config = dict(
    d_mlp=1536,
    bias='all',
    schedule='wsd',
)
Each number is 200 + 30 x the weight over the matrix's rms, rounded and kept within 0 to 999. Layers, rows and columns count from 0.

# layer 3 MLP down (transposed), 1536x512, rms 0.632, rows 720-747, columns 0-127
175,203,167,226,170,158,128,187,178,219,224,198,212,233,168,137,210,168,223,209,148,205,215,176,184,155,188,210,173,175,201,267,219,179,286,211,246,160,212,179,235,174,163,212,207,174,210,216,173,153,223,196,186,175,179,189,211,232,181,259,190,162,172,202,201,213,171,213,161,265,122,166,223,256,169,187,199,154,164,209,202,197,183,201,169,189,177,183,196,143,220,220,186,202,183,204,178,222,234,206,208,156,180,202,184,224,199,186,196,162,150,187,210,159,180,263,184,226,174,226,248,207,176,220,213,170,177,181
174,199,200,216,150,219,194,193,220,179,183,164,197,201,147,249,197,166,229,181,184,197,226,207,255,161,233,206,208,156,145,208,237,188,207,245,212,168,182,206,181,215,163,208,216,183,222,212,178,210,180,179,184,207,217,201,208,174,218,224,201,166,224,195,208,190,246,199,216,219,174,159,157,154,188,179,208,230,178,164,203,208,235,228,218,209,221,217,199,207,202,188,189,210,231,186,158,192,217,198,196,186,180,216,218,204,162,216,146,221,195,235,180,163,216,256,175,178,205,270,226,212,249,235,221,209,219,155
203,213,198,197,279,183,236,197,209,171,237,161,184,242,183,204,161,212,193,218,196,219,200,175,218,223,172,171,167,201,194,228,217,216,174,191,170,232,199,218,159,177,201,200,219,243,125,222,212,218,223,198,255,222,161,169,199,234,170,173,212,199,193,197,178,145,249,185,203,164,195,254,190,231,249,183,242,258,214,198,188,185,249,206,230,208,172,178,210,266,177,175,208,152,179,193,280,244,203,208,183,153,265,187,166,216,177,194,199,198,176,178,241,198,226,231,178,184,154,173,196,226,159,216,185,195,263,194
207,161,192,196,170,217,194,141,196,216,215,223,253,231,175,207,211,151,191,216,196,177,201,232,209,198,168,221,179,180,195,188,221,159,181,221,182,223,225,235,174,211,207,238,145,225,198,223,161,259,187,144,210,227,192,213,229,205,195,218,209,177,208,209,195,170,248,183,192,174,218,165,158,234,199,153,191,179,235,161,207,198,214,223,187,200,137,192,234,211,211,191,237,242,231,191,189,198,218,220,177,241,250,230,197,220,161,219,175,197,213,196,143,203,183,243,205,184,199,182,206,252,179,199,168,171,221,232
165,206,224,199,160,188,162,208,218,194,197,287,198,222,176,208,230,135,215,243,208,271,196,210,234,218,158,208,229,175,163,231,199,201,199,142,209,172,221,234,200,200,211,210,184,201,204,213,218,249,187,166,215,176,196,196,190,191,208,198,160,236,209,200,176,211,161,163,237,210,197,211,168,215,184,246,181,194,180,242,200,237,167,205,231,184,182,207,215,225,209,183,209,175,162,206,243,195,209,145,190,169,174,226,196,215,193,191,190,194,179,194,270,226,233,239,186,181,172,181,229,145,237,198,188,214,223,223
243,188,185,186,197,184,195,187,288,184,212,155,186,225,204,235,178,243,150,132,251,183,176,172,183,232,214,145,183,198,182,230,182,189,198,181,234,216,219,202,268,203,205,230,144,222,268,203,214,209,180,264,240,224,268,171,173,159,221,151,172,265,226,196,210,206,243,180,250,239,227,211,259,197,171,193,238,155,199,221,172,221,238,169,213,186,164,189,196,144,223,232,154,97,232,185,167,208,195,169,209,158,172,204,172,235,249,205,226,247,192,257,174,167,93,223,223,230,209,185,183,200,184,212,245,174,160,227
188,205,227,150,175,205,178,225,147,159,238,195,194,155,162,192,216,216,176,136,173,180,182,165,223,196,172,217,198,184,237,228,179,179,200,280,284,193,165,203,206,235,205,169,192,183,198,225,211,162,200,192,174,201,221,161,160,161,239,177,248,222,157,165,237,252,217,179,145,226,142,243,187,236,155,194,204,165,182,139,184,201,196,212,193,206,223,201,164,180,210,203,188,185,242,161,204,197,175,207,176,166,142,211,206,237,188,192,210,219,224,158,183,144,167,204,178,149,229,178,178,209,157,225,231,224,210,201
199,175,185,189,183,185,207,199,197,238,202,130,212,210,162,138,237,152,225,200,215,160,244,180,173,193,238,223,189,272,202,196,206,235,187,268,220,210,208,232,180,206,228,225,223,180,227,171,189,187,229,186,184,225,232,276,179,205,200,202,208,199,160,135,162,208,262,201,156,211,174,171,228,246,195,144,161,182,215,221,220,222,200,185,169,170,196,216,158,113,144,166,201,188,214,171,280,194,178,161,197,200,195,149,226,236,219,177,198,178,128,266,253,199,186,83,180,250,243,174,173,172,226,199,205,155,252,146
267,208,277,170,185,218,179,227,225,174,121,231,206,194,222,166,177,208,179,227,202,185,254,159,212,242,214,173,205,161,192,194,216,245,171,161,221,226,193,135,241,185,181,220,222,232,161,178,171,159,154,200,194,210,208,208,229,185,195,230,235,250,182,191,205,229,201,214,211,189,203,207,145,151,247,205,221,278,231,189,199,188,171,190,238,160,229,196,174,191,206,234,172,180,165,210,179,166,191,264,222,203,247,196,171,172,162,178,199,186,221,171,204,214,156,153,183,206,227,181,159,191,259,199,264,184,203,218
158,151,247,266,201,177,174,194,213,284,147,213,236,225,171,227,203,233,197,215,173,190,232,179,180,157,256,164,188,155,212,228,156,187,247,238,177,196,247,177,205,228,209,152,227,145,200,150,211,192,164,181,223,209,227,153,144,163,159,207,171,149,202,196,189,182,226,178,194,175,169,186,171,192,214,218,227,180,231,230,163,238,190,277,180,193,214,213,226,232,190,245,207,172,236,188,198,201,180,191,199,183,220,122,197,201,184,175,213,217,143,189,194,198,235,172,182,207,243,177,228,165,221,184,169,199,237,172
199,189,172,170,203,250,212,292,169,232,244,191,164,234,179,200,230,162,196,198,186,212,220,260,124,197,179,174,191,155,244,218,196,191,184,193,194,188,206,210,192,262,180,184,181,187,170,192,152,179,154,263,219,214,206,139,183,196,216,177,222,272,171,185,201,184,188,199,155,211,238,190,222,205,188,230,235,222,189,181,217,168,201,223,201,211,192,209,167,198,216,146,252,213,168,193,196,220,226,175,210,181,256,228,218,178,203,190,206,179,171,128,226,217,182,217,223,191,160,271,188,171,229,240,190,196,205,136
170,168,206,164,182,203,195,199,195,201,226,171,231,204,230,236,192,198,207,194,198,167,226,201,188,221,169,212,203,209,218,184,125,182,204,214,196,174,167,201,158,169,195,215,184,190,238,175,182,227,232,240,192,221,207,172,254,249,182,175,216,242,177,228,226,172,202,180,172,160,256,254,226,174,197,199,247,224,202,202,193,193,185,209,211,189,176,186,188,167,180,184,180,199,196,179,211,211,131,197,178,192,189,183,201,224,146,256,232,168,143,210,212,191,225,158,247,165,184,209,236,190,247,225,214,234,213,220
190,183,158,237,193,201,195,169,210,221,220,220,179,167,175,250,193,217,188,158,199,176,255,179,174,183,237,195,183,205,212,159,220,136,218,134,175,242,215,222,212,202,178,210,252,188,210,168,225,200,221,266,216,195,203,180,201,212,205,208,165,152,172,221,201,166,209,239,220,216,188,209,220,236,212,178,217,236,196,223,158,210,160,219,164,251,231,184,191,238,222,209,207,215,247,223,205,218,169,142,213,218,194,224,208,202,168,200,219,171,178,191,163,217,159,237,268,253,147,189,225,194,140,222,235,180,230,206
151,179,208,155,184,201,198,179,202,196,201,180,216,230,150,203,204,238,176,198,215,152,202,227,196,192,196,211,205,209,216,205,135,93,190,222,231,257,240,203,214,239,202,237,212,233,198,197,178,197,194,224,250,199,196,217,241,206,181,179,210,210,161,249,193,221,174,251,155,213,221,209,270,213,210,199,170,251,211,166,218,207,160,179,164,167,152,227,200,211,174,187,189,210,179,151,202,151,243,203,195,205,230,186,186,235,146,196,207,220,180,288,156,256,158,202,141,164,211,220,240,149,190,209,250,214,208,222
213,204,186,222,203,165,218,186,167,250,209,168,220,225,201,182,220,201,178,177,214,153,152,186,205,231,134,258,168,185,184,211,208,223,213,223,174,217,210,213,199,194,221,204,161,236,238,203,159,199,236,209,181,205,181,229,234,183,179,213,184,242,198,215,203,234,226,205,242,181,250,215,191,224,135,166,153,215,181,192,192,187,197,225,191,191,140,190,173,171,209,172,186,211,210,179,187,169,199,200,216,231,225,170,234,174,149,244,210,148,129,228,204,137,176,201,231,199,207,203,213,178,221,154,175,232,207,198
203,152,184,251,211,187,204,194,194,130,177,197,268,253,204,226,208,224,182,177,203,192,218,223,211,143,165,233,179,217,218,185,182,178,165,228,226,153,205,185,242,221,241,252,257,200,191,176,166,206,208,243,209,235,214,228,162,192,234,203,231,240,226,236,184,168,234,221,236,192,185,186,228,243,188,157,240,166,212,216,174,181,183,169,214,190,231,136,220,228,189,177,225,232,278,216,203,164,227,187,166,190,186,193,171,256,201,194,130,179,198,169,178,190,216,230,199,162,119,163,172,263,218,151,231,232,215,209
234,155,242,200,252,214,189,218,244,168,176,191,205,198,193,183,171,256,232,165,165,218,267,169,140,205,212,224,159,215,256,210,212,126,272,243,232,148,183,196,196,172,227,171,247,227,199,178,236,209,200,207,222,217,216,196,218,200,193,174,248,257,210,227,204,153,177,233,194,223,222,216,172,237,188,157,200,193,167,230,163,176,233,205,200,191,244,200,198,273,181,180,161,214,239,238,194,164,168,166,177,185,187,203,204,190,141,219,140,130,164,196,256,197,189,260,178,227,203,182,238,200,179,173,220,172,162,236
250,211,216,197,166,143,192,214,212,184,223,218,159,197,203,224,235,194,176,223,216,185,207,200,231,279,183,211,215,201,179,194,181,188,215,228,223,249,232,194,193,246,197,228,192,198,188,181,200,171,154,153,225,176,223,194,183,201,191,166,166,193,187,191,229,231,211,172,214,192,201,227,227,193,283,202,203,195,226,239,137,297,193,190,196,199,265,152,176,244,151,165,176,257,210,229,140,182,214,232,187,236,246,202,196,149,240,189,235,197,214,235,183,271,181,221,235,224,196,182,212,192,196,250,193,213,216,282
244,147,228,215,177,148,215,205,173,216,222,193,185,197,165,206,220,211,239,241,213,203,232,169,205,193,158,186,233,265,211,260,232,244,222,272,253,171,256,212,179,202,199,179,221,245,231,202,219,191,181,224,128,150,174,196,236,193,162,241,215,142,195,210,166,186,248,219,200,184,178,153,209,166,190,163,207,184,190,183,155,184,244,260,265,230,192,195,195,187,167,173,225,185,205,204,211,161,193,186,132,213,208,221,241,220,190,226,209,169,229,176,190,192,212,263,212,185,189,201,218,156,251,216,236,245,242,199
207,255,191,250,195,206,258,214,155,142,218,107,222,202,175,176,243,161,165,214,220,146,250,170,201,224,175,194,234,210,212,227,148,245,213,277,209,218,165,205,176,179,225,182,170,264,217,238,222,233,188,188,185,207,173,195,229,212,193,231,186,213,207,247,137,175,195,216,167,140,237,256,131,166,211,199,194,250,214,132,176,202,202,183,194,115,231,202,270,234,215,203,238,179,207,180,193,195,201,197,278,88,242,207,222,227,212,176,228,180,218,252,134,185,203,186,236,202,160,148,232,212,202,173,247,261,220,198
141,194,222,149,214,149,268,244,203,192,181,142,224,246,181,255,207,236,216,216,207,199,198,200,180,199,190,201,157,133,232,170,196,180,132,229,219,230,157,202,220,212,192,199,198,255,234,192,99,264,251,192,189,164,218,164,162,171,269,230,179,225,157,178,200,221,155,211,242,160,180,193,211,247,166,191,171,238,200,269,219,182,183,298,161,158,190,174,186,155,236,198,201,163,222,229,268,196,199,147,203,229,252,251,191,183,199,176,226,173,154,206,199,242,194,160,201,192,178,257,200,157,168,185,216,211,195,213
114,241,227,217,190,170,105,135,197,192,210,228,151,185,136,193,163,188,178,199,149,166,209,237,197,304,199,233,171,239,196,234,214,251,227,160,158,196,177,208,191,196,166,211,193,264,233,194,174,211,278,265,212,175,170,169,198,278,190,169,132,222,168,220,243,211,216,192,223,218,184,195,195,232,236,107,210,214,202,173,230,235,270,206,154,204,217,182,150,228,186,189,201,162,189,180,220,209,186,218,218,184,179,215,223,169,138,227,218,214,204,178,117,200,193,189,211,188,176,233,199,175,181,159,219,220,130,228
164,212,195,208,189,168,189,236,190,171,181,245,202,145,171,207,202,182,178,162,190,221,241,228,227,190,236,198,217,179,181,233,154,179,193,158,245,260,192,167,170,218,277,208,194,284,172,216,140,137,223,172,197,218,206,190,186,162,201,183,187,186,219,232,229,237,197,239,202,161,221,227,195,220,196,208,194,265,217,217,148,209,204,130,182,206,160,225,237,164,186,219,220,187,177,220,149,176,157,185,222,197,194,166,198,171,223,209,195,144,217,221,190,180,205,195,212,183,193,234,195,188,214,232,198,255,177,224
179,200,247,176,165,239,217,266,274,209,171,222,217,182,174,254,177,172,266,156,238,214,161,227,212,213,204,186,226,140,235,243,159,167,222,153,183,263,221,181,203,201,220,224,203,235,210,171,194,208,123,198,192,205,198,185,219,186,219,215,166,214,212,192,201,149,177,189,188,211,241,178,266,192,186,231,227,228,193,164,205,177,226,222,207,199,196,235,182,166,205,187,220,204,218,196,202,198,147,227,275,202,234,186,220,206,192,220,211,191,177,163,144,161,194,167,205,195,235,216,196,246,194,218,239,211,247,166
235,208,175,211,191,231,206,146,175,160,217,157,197,237,205,186,202,187,202,211,208,243,224,162,209,163,241,217,214,162,203,161,201,206,263,270,262,173,204,212,203,168,165,200,201,172,139,166,200,186,194,159,196,225,203,154,207,240,184,177,214,175,188,184,194,221,269,194,242,193,233,206,253,208,154,253,215,194,212,160,200,210,119,254,176,185,187,178,183,179,185,158,226,232,195,209,165,197,229,203,206,211,190,240,199,191,203,217,245,173,202,181,229,197,177,230,175,194,186,222,191,181,215,195,158,224,170,195
234,119,201,192,145,156,196,220,190,170,243,221,135,208,244,229,184,203,150,186,257,214,204,233,206,213,171,198,240,228,198,266,216,217,162,231,181,210,235,207,207,193,214,192,188,159,207,220,201,173,189,241,241,194,202,163,241,181,192,208,260,204,213,192,189,271,183,181,178,196,227,234,265,204,203,193,224,194,216,180,214,202,225,165,211,186,200,202,156,218,210,204,197,183,210,164,201,187,241,229,201,232,171,187,215,188,204,213,199,199,149,205,206,234,182,287,195,202,182,205,223,213,231,200,185,148,205,176
265,151,247,216,221,204,265,183,190,210,213,222,148,192,223,193,184,158,218,247,198,204,157,278,164,174,213,174,190,175,187,152,162,219,216,218,232,154,210,205,222,208,177,210,150,228,199,190,251,214,231,165,212,177,173,212,175,246,138,193,202,197,167,188,180,159,144,219,193,200,224,228,200,157,218,168,233,210,218,208,170,122,203,167,195,224,241,252,185,243,182,223,205,230,252,131,249,187,149,218,192,193,258,182,153,180,166,197,171,204,218,224,234,171,183,189,188,193,189,159,187,211,208,170,204,193,165,210
193,213,208,256,192,178,200,200,236,203,264,145,189,130,223,194,157,243,231,188,161,221,216,225,147,176,188,206,188,200,209,187,230,163,201,252,165,217,189,194,208,203,208,214,207,208,234,163,205,213,212,201,240,171,189,173,202,165,189,234,182,256,200,185,275,161,198,172,206,240,195,200,182,184,174,205,191,247,231,257,180,199,185,240,189,225,161,193,212,210,237,182,232,171,156,219,194,215,208,177,177,179,191,180,227,197,223,159,163,173,229,180,217,234,201,215,238,203,216,188,152,226,213,272,211,170,190,140
# layer 3 MLP up, 1536x512, rms 0.365, rows 721-747, columns 0-127
231,210,199,209,228,205,198,211,160,180,213,200,196,210,214,174,182,181,194,207,184,196,213,175,242,143,210,196,190,180,167,220,206,210,147,194,203,201,158,104,221,162,215,233,179,225,189,222,191,143,194,160,163,210,213,189,186,137,192,181,185,187,197,213,211,200,244,247,202,189,197,201,218,155,245,235,194,174,206,172,197,179,210,203,256,244,180,167,185,134,193,231,218,227,165,258,217,223,274,255,169,253,210,211,206,218,200,187,195,235,171,197,202,133,228,215,202,226,192,220,213,210,220,164,192,239,169,208
237,269,231,202,247,188,194,189,212,201,201,214,199,172,204,202,164,221,185,194,219,207,215,212,214,158,187,154,209,188,212,210,228,219,191,215,207,188,197,203,221,167,136,217,236,200,165,189,174,169,250,235,201,206,225,198,198,218,175,210,151,210,237,200,206,173,137,205,181,195,193,185,228,230,241,218,211,153,204,261,180,195,200,215,223,210,175,188,165,197,221,184,178,190,238,178,190,193,221,214,178,218,180,208,151,204,277,157,214,204,194,188,189,207,199,203,169,175,178,170,205,199,172,189,204,190,170,222
221,187,191,169,179,215,223,156,147,224,196,237,207,201,216,237,220,192,254,167,143,206,223,196,206,185,138,170,147,171,229,202,103,180,218,201,201,252,221,212,211,222,204,226,188,286,243,204,205,198,198,231,181,186,168,168,147,162,177,256,133,227,191,176,184,173,187,143,185,197,226,236,151,248,246,209,176,215,225,226,199,231,199,218,194,190,206,187,244,175,231,257,229,205,207,184,180,169,224,183,195,244,202,227,198,185,222,212,195,194,256,237,247,148,175,216,210,146,158,150,213,254,206,186,229,181,201,194
192,184,246,221,170,205,178,266,236,191,188,202,199,190,193,230,166,194,234,259,180,233,156,180,184,211,182,200,233,232,210,186,216,192,195,139,192,185,197,216,232,205,234,212,188,197,196,215,202,183,211,218,183,207,168,198,204,171,198,287,176,178,217,219,191,213,249,210,177,197,194,119,191,227,194,182,202,198,183,173,221,176,199,156,177,218,165,221,213,173,236,115,223,224,223,212,230,216,197,225,182,168,170,171,176,242,144,203,188,224,227,219,242,226,192,229,209,172,180,198,249,178,203,158,213,163,258,212
178,215,178,148,212,177,264,147,232,232,196,102,163,174,236,211,135,156,242,150,224,157,243,215,212,214,178,220,161,192,237,184,223,299,213,176,185,193,159,136,219,183,176,217,220,255,239,199,191,227,210,239,174,182,263,220,205,202,192,166,214,201,240,215,201,228,142,193,215,210,208,207,220,205,207,193,225,188,137,97,220,180,264,223,147,238,226,203,222,209,246,209,162,139,165,213,226,216,207,167,227,151,230,242,197,236,186,247,182,205,189,245,162,150,167,214,237,203,213,239,191,146,149,141,156,190,233,189
152,188,216,176,235,205,243,226,155,229,195,188,158,226,226,214,188,231,157,200,210,184,207,178,209,200,235,210,185,216,159,199,225,287,162,184,257,207,249,168,186,162,165,196,138,197,145,203,156,134,217,207,211,209,203,246,208,181,193,204,249,235,198,218,214,234,193,225,203,199,179,248,218,216,183,269,177,228,227,186,205,211,179,298,219,213,207,228,192,183,221,202,227,162,229,224,180,207,152,189,245,145,137,199,210,214,188,164,180,145,224,193,144,162,198,191,225,164,186,204,168,183,207,227,209,116,225,182
153,210,225,193,206,200,235,207,191,171,193,146,192,213,214,190,232,234,199,225,176,233,216,192,211,238,236,210,184,194,180,218,186,271,136,176,216,181,176,200,193,159,204,202,191,209,194,220,216,227,250,221,178,172,227,253,203,223,227,254,194,169,198,194,190,225,217,150,209,210,263,194,162,155,210,140,168,235,199,242,203,245,250,220,236,219,213,204,211,207,220,210,216,171,145,192,216,180,167,221,183,183,210,165,189,195,240,240,223,215,207,224,180,161,210,191,211,178,177,197,222,180,239,206,189,181,232,204
170,245,231,189,207,211,177,243,165,175,216,166,202,208,179,179,234,260,165,166,181,170,180,231,174,208,260,185,162,174,187,202,148,138,215,237,187,217,195,243,219,206,252,220,216,224,167,186,155,214,235,194,130,171,203,218,218,198,191,186,215,156,240,144,194,148,195,213,186,193,240,157,246,219,272,177,201,216,177,198,195,167,211,171,213,191,224,198,153,239,213,246,213,197,225,168,186,193,181,254,225,181,218,191,179,109,276,152,198,161,244,223,163,258,215,179,226,212,187,139,248,217,272,219,116,222,214,258
221,179,216,176,235,144,189,227,190,192,239,209,193,199,199,235,131,181,246,190,207,174,187,181,186,179,224,191,194,165,144,182,178,204,232,156,217,197,190,172,180,194,210,211,212,178,233,156,194,199,159,176,212,205,194,186,135,193,166,191,188,178,179,198,187,210,189,203,202,233,175,203,240,215,242,206,179,178,195,191,207,202,185,199,213,171,209,239,235,207,194,269,175,211,190,158,259,203,197,230,158,211,222,236,177,221,175,247,149,144,257,208,241,237,175,215,123,184,182,206,160,222,248,180,249,203,184,145
252,182,196,196,260,201,210,211,249,225,219,190,193,237,228,225,199,132,226,134,146,193,230,202,193,189,245,214,188,221,177,139,220,216,225,205,195,187,189,196,215,200,225,159,218,187,206,183,152,140,207,243,228,220,182,172,189,180,229,234,217,228,198,263,194,195,224,238,247,205,222,226,185,192,255,199,185,191,197,177,179,147,211,155,236,174,161,173,211,213,224,151,222,212,255,185,212,243,227,186,254,224,243,213,229,206,180,193,242,259,169,179,176,238,173,218,179,148,243,173,231,247,186,189,219,207,157,180
211,206,208,243,193,140,150,227,233,162,231,197,185,208,240,174,162,219,215,186,166,224,217,195,166,203,193,158,246,212,207,163,198,188,191,181,185,192,221,189,215,198,173,220,197,198,228,184,182,203,175,157,212,250,207,217,198,215,184,236,245,195,208,182,222,233,186,161,192,147,199,240,207,213,257,163,198,222,182,241,183,193,171,165,211,204,162,214,185,197,176,143,178,226,195,174,202,197,267,198,193,232,183,212,151,236,224,160,190,244,207,223,198,238,183,185,177,198,195,205,194,197,189,210,213,206,204,197
187,187,208,172,165,163,232,205,167,153,214,214,185,167,222,212,259,181,236,265,196,202,219,131,176,175,158,228,244,174,209,215,166,273,217,218,219,195,176,198,175,208,176,165,211,196,188,215,224,172,197,203,175,263,195,176,132,212,151,124,226,197,209,238,234,241,147,208,210,165,252,262,212,208,171,246,228,251,222,177,200,232,160,213,235,138,162,231,248,192,204,191,234,226,222,168,230,190,173,207,229,172,191,204,184,274,249,200,191,189,151,194,206,207,185,209,196,185,221,199,224,241,223,202,193,169,199,192
145,211,231,157,236,206,241,192,196,172,157,192,172,203,227,155,175,264,181,271,157,197,180,220,253,253,198,188,201,239,161,244,206,193,155,222,201,227,182,210,181,182,148,217,214,175,232,200,197,244,220,158,224,190,263,223,162,194,164,224,190,189,207,249,196,192,183,187,215,147,173,201,198,215,188,207,174,190,144,181,162,231,226,207,211,204,193,231,228,256,244,248,240,186,148,141,208,169,270,185,219,247,216,184,198,172,227,211,189,214,197,184,177,197,140,195,172,168,168,213,209,156,203,181,217,189,227,208
228,219,177,200,187,201,200,223,220,206,246,221,209,177,196,188,235,246,206,224,188,195,202,174,279,188,177,159,198,237,239,192,180,192,211,224,230,125,210,210,153,239,232,209,182,237,175,238,170,206,247,209,233,238,167,234,199,157,253,237,173,166,184,183,260,169,188,203,237,171,190,227,206,164,221,209,193,208,186,140,235,202,162,213,176,256,220,154,172,202,150,264,197,206,223,174,192,277,229,203,165,184,196,196,173,191,210,161,196,188,207,210,201,307,200,218,203,146,210,197,170,157,263,167,233,185,246,218
200,208,206,179,156,232,219,201,139,197,189,270,153,163,188,172,200,240,207,243,187,141,149,181,213,189,168,166,171,222,204,146,164,159,213,219,187,215,184,182,220,223,109,184,284,210,170,212,197,174,199,245,236,264,258,221,190,189,149,228,252,253,175,238,217,187,144,202,228,264,241,203,214,195,194,195,225,201,168,169,218,208,115,197,194,218,204,242,190,212,175,200,259,179,190,180,201,185,242,239,147,202,134,188,234,202,212,214,184,257,187,228,216,191,143,194,178,173,204,273,219,240,270,204,264,198,244,212
201,185,263,211,223,190,195,210,236,239,165,212,205,226,207,203,195,182,235,240,156,122,178,259,184,263,103,146,188,204,161,180,166,176,251,201,174,157,190,219,239,217,212,200,204,210,181,193,248,203,185,236,246,199,228,179,155,179,195,190,157,265,217,178,215,225,174,201,148,241,177,219,181,180,213,215,268,236,134,221,196,194,212,220,136,219,223,251,267,218,141,211,202,173,234,219,206,170,230,190,222,160,171,276,213,236,156,170,175,188,187,250,211,227,168,202,233,203,238,215,223,219,227,189,253,164,242,174
212,147,165,190,172,138,185,297,177,197,141,229,188,231,230,214,151,230,261,227,173,183,190,234,142,230,228,211,132,182,214,158,169,191,183,184,175,210,209,232,187,220,204,192,176,130,198,138,178,197,197,258,176,210,228,247,140,195,166,231,247,124,201,201,254,183,205,228,205,218,221,211,233,195,199,247,210,176,188,200,196,147,248,246,165,172,258,222,139,233,214,194,228,241,199,214,179,225,186,275,227,236,187,196,191,193,184,252,184,230,190,229,222,246,140,206,194,123,210,190,204,229,213,223,213,183,230,229
199,187,205,178,158,217,166,221,131,174,160,202,162,199,228,188,219,202,204,286,104,208,171,185,227,201,169,234,203,194,242,192,188,190,233,190,264,222,212,159,197,193,231,180,145,216,220,201,157,200,184,208,178,197,201,186,176,210,209,171,230,139,247,229,200,208,190,184,230,222,140,261,150,160,255,181,170,161,195,230,181,171,182,174,241,202,252,199,195,160,158,187,245,230,169,229,270,207,156,136,125,232,235,180,202,219,170,179,182,218,240,229,210,197,202,224,219,188,235,197,229,198,206,175,226,225,196,181
198,223,182,252,233,186,251,178,149,121,254,203,179,190,249,264,213,197,246,238,190,169,212,190,186,266,192,146,167,200,209,241,238,289,233,220,177,192,131,221,218,163,214,225,224,214,228,180,185,235,207,193,204,268,221,221,199,182,224,235,122,175,273,251,121,237,175,229,226,214,193,234,231,181,210,141,169,208,194,216,205,207,209,194,226,159,222,173,209,238,162,239,179,171,189,194,193,199,178,167,201,150,206,182,203,184,208,242,193,174,229,190,224,195,237,181,169,146,205,224,218,170,183,177,211,180,205,172
185,181,164,219,232,216,215,180,200,173,239,201,202,190,195,179,221,162,201,191,192,169,188,186,201,247,129,188,187,213,151,260,186,226,217,210,176,237,246,290,192,152,203,192,152,178,184,142,211,176,162,195,208,177,204,200,207,200,210,134,164,198,226,213,254,176,222,188,185,230,248,200,216,203,214,232,248,202,127,250,192,188,163,235,299,194,238,136,246,201,228,248,179,206,191,207,191,205,209,188,181,161,172,203,218,257,173,195,166,190,219,220,161,226,229,198,192,232,206,178,135,230,250,236,225,193,159,211
150,263,181,203,170,145,209,228,167,186,245,213,234,152,206,177,207,241,229,196,162,213,226,161,267,252,181,283,183,243,140,211,199,244,269,213,243,191,146,203,189,195,198,199,197,177,257,206,186,186,141,217,223,176,215,235,185,182,217,241,183,176,178,162,283,239,224,174,253,239,146,176,245,176,179,181,147,193,197,188,263,255,243,204,227,171,238,227,232,161,181,209,221,154,149,247,225,208,196,164,189,210,192,214,245,174,158,211,201,203,198,240,204,199,203,221,169,145,178,206,199,197,180,195,174,164,193,222
183,155,145,180,132,206,216,207,208,248,209,209,217,248,201,231,220,208,195,145,199,215,232,245,194,176,185,244,229,158,168,150,145,232,194,172,117,238,186,211,212,203,216,216,239,174,200,229,165,177,212,238,239,176,187,199,256,229,249,221,307,182,222,204,176,266,197,167,223,248,220,207,188,200,202,211,240,216,221,198,178,219,207,173,233,189,155,180,205,194,179,183,204,181,233,214,195,218,206,187,156,215,187,207,204,224,224,221,208,223,194,228,218,218,156,231,182,239,206,148,195,217,193,198,190,233,199,222
176,191,159,240,164,223,139,239,227,243,206,243,208,186,213,158,154,124,217,237,227,133,240,199,151,143,167,215,182,232,165,236,177,252,209,140,207,172,242,230,139,217,222,175,183,237,255,186,223,174,206,170,243,213,154,154,225,201,218,242,201,181,223,236,186,221,163,184,205,174,242,201,206,192,229,286,196,162,185,242,204,201,265,194,173,219,230,218,220,209,162,189,134,252,131,190,178,198,205,168,168,172,203,240,183,233,207,189,189,196,210,199,189,206,196,208,150,170,213,181,204,228,208,211,222,246,166,192
186,226,188,214,223,249,205,163,211,185,228,149,167,172,158,200,151,178,234,227,179,217,191,148,235,221,204,164,172,208,145,243,205,232,153,225,207,244,213,178,229,206,278,231,143,179,106,223,149,152,211,176,243,236,194,185,187,230,177,154,207,196,199,247,200,200,209,245,193,207,222,200,145,208,144,219,205,202,188,178,193,212,140,206,183,189,156,245,157,177,209,187,211,216,180,199,195,241,240,163,202,234,217,190,205,161,210,153,192,165,191,182,195,243,171,224,193,175,193,207,211,200,174,241,171,235,245,219
209,220,239,194,225,207,210,212,230,214,217,199,232,153,233,182,232,108,210,172,105,169,178,171,182,201,200,242,213,238,148,216,205,198,250,172,171,193,223,199,166,207,182,239,177,226,201,227,182,159,213,220,175,229,225,178,206,154,155,156,234,200,206,197,185,197,202,215,240,126,240,219,191,177,207,228,181,160,177,205,175,238,197,190,163,175,194,161,143,210,219,194,173,230,186,186,197,170,163,117,170,208,152,165,187,191,203,235,185,208,202,204,190,178,215,141,173,169,163,259,208,200,180,210,157,194,218,234
156,126,255,195,191,262,188,212,206,193,214,223,192,228,228,182,185,188,207,218,198,186,215,183,186,260,187,209,180,228,225,220,205,231,186,212,212,196,188,170,236,227,174,241,217,242,176,238,179,192,200,223,230,178,165,191,225,231,220,202,166,191,155,181,213,198,242,184,163,207,167,190,248,190,171,205,168,208,174,171,169,217,219,179,161,281,167,216,196,187,234,242,171,219,182,173,237,245,184,196,214,131,217,184,217,211,210,177,172,221,195,231,201,199,169,207,189,212,213,185,208,213,158,100,260,216,193,250
177,163,233,198,188,231,170,265,207,143,235,240,201,189,186,129,195,186,240,212,175,174,255,233,226,235,211,184,207,200,200,176,202,178,181,211,194,177,228,182,251,184,211,206,130,174,202,196,205,175,157,209,204,181,168,191,163,217,183,218,179,208,263,244,187,197,232,172,203,229,188,161,186,223,168,209,182,213,201,159,187,204,254,206,173,239,166,244,250,218,162,176,219,174,190,232,159,139,201,223,192,171,145,195,228,224,239,236,178,191,239,212,217,233,152,220,212,146,222,263,168,178,234,209,202,195,190,201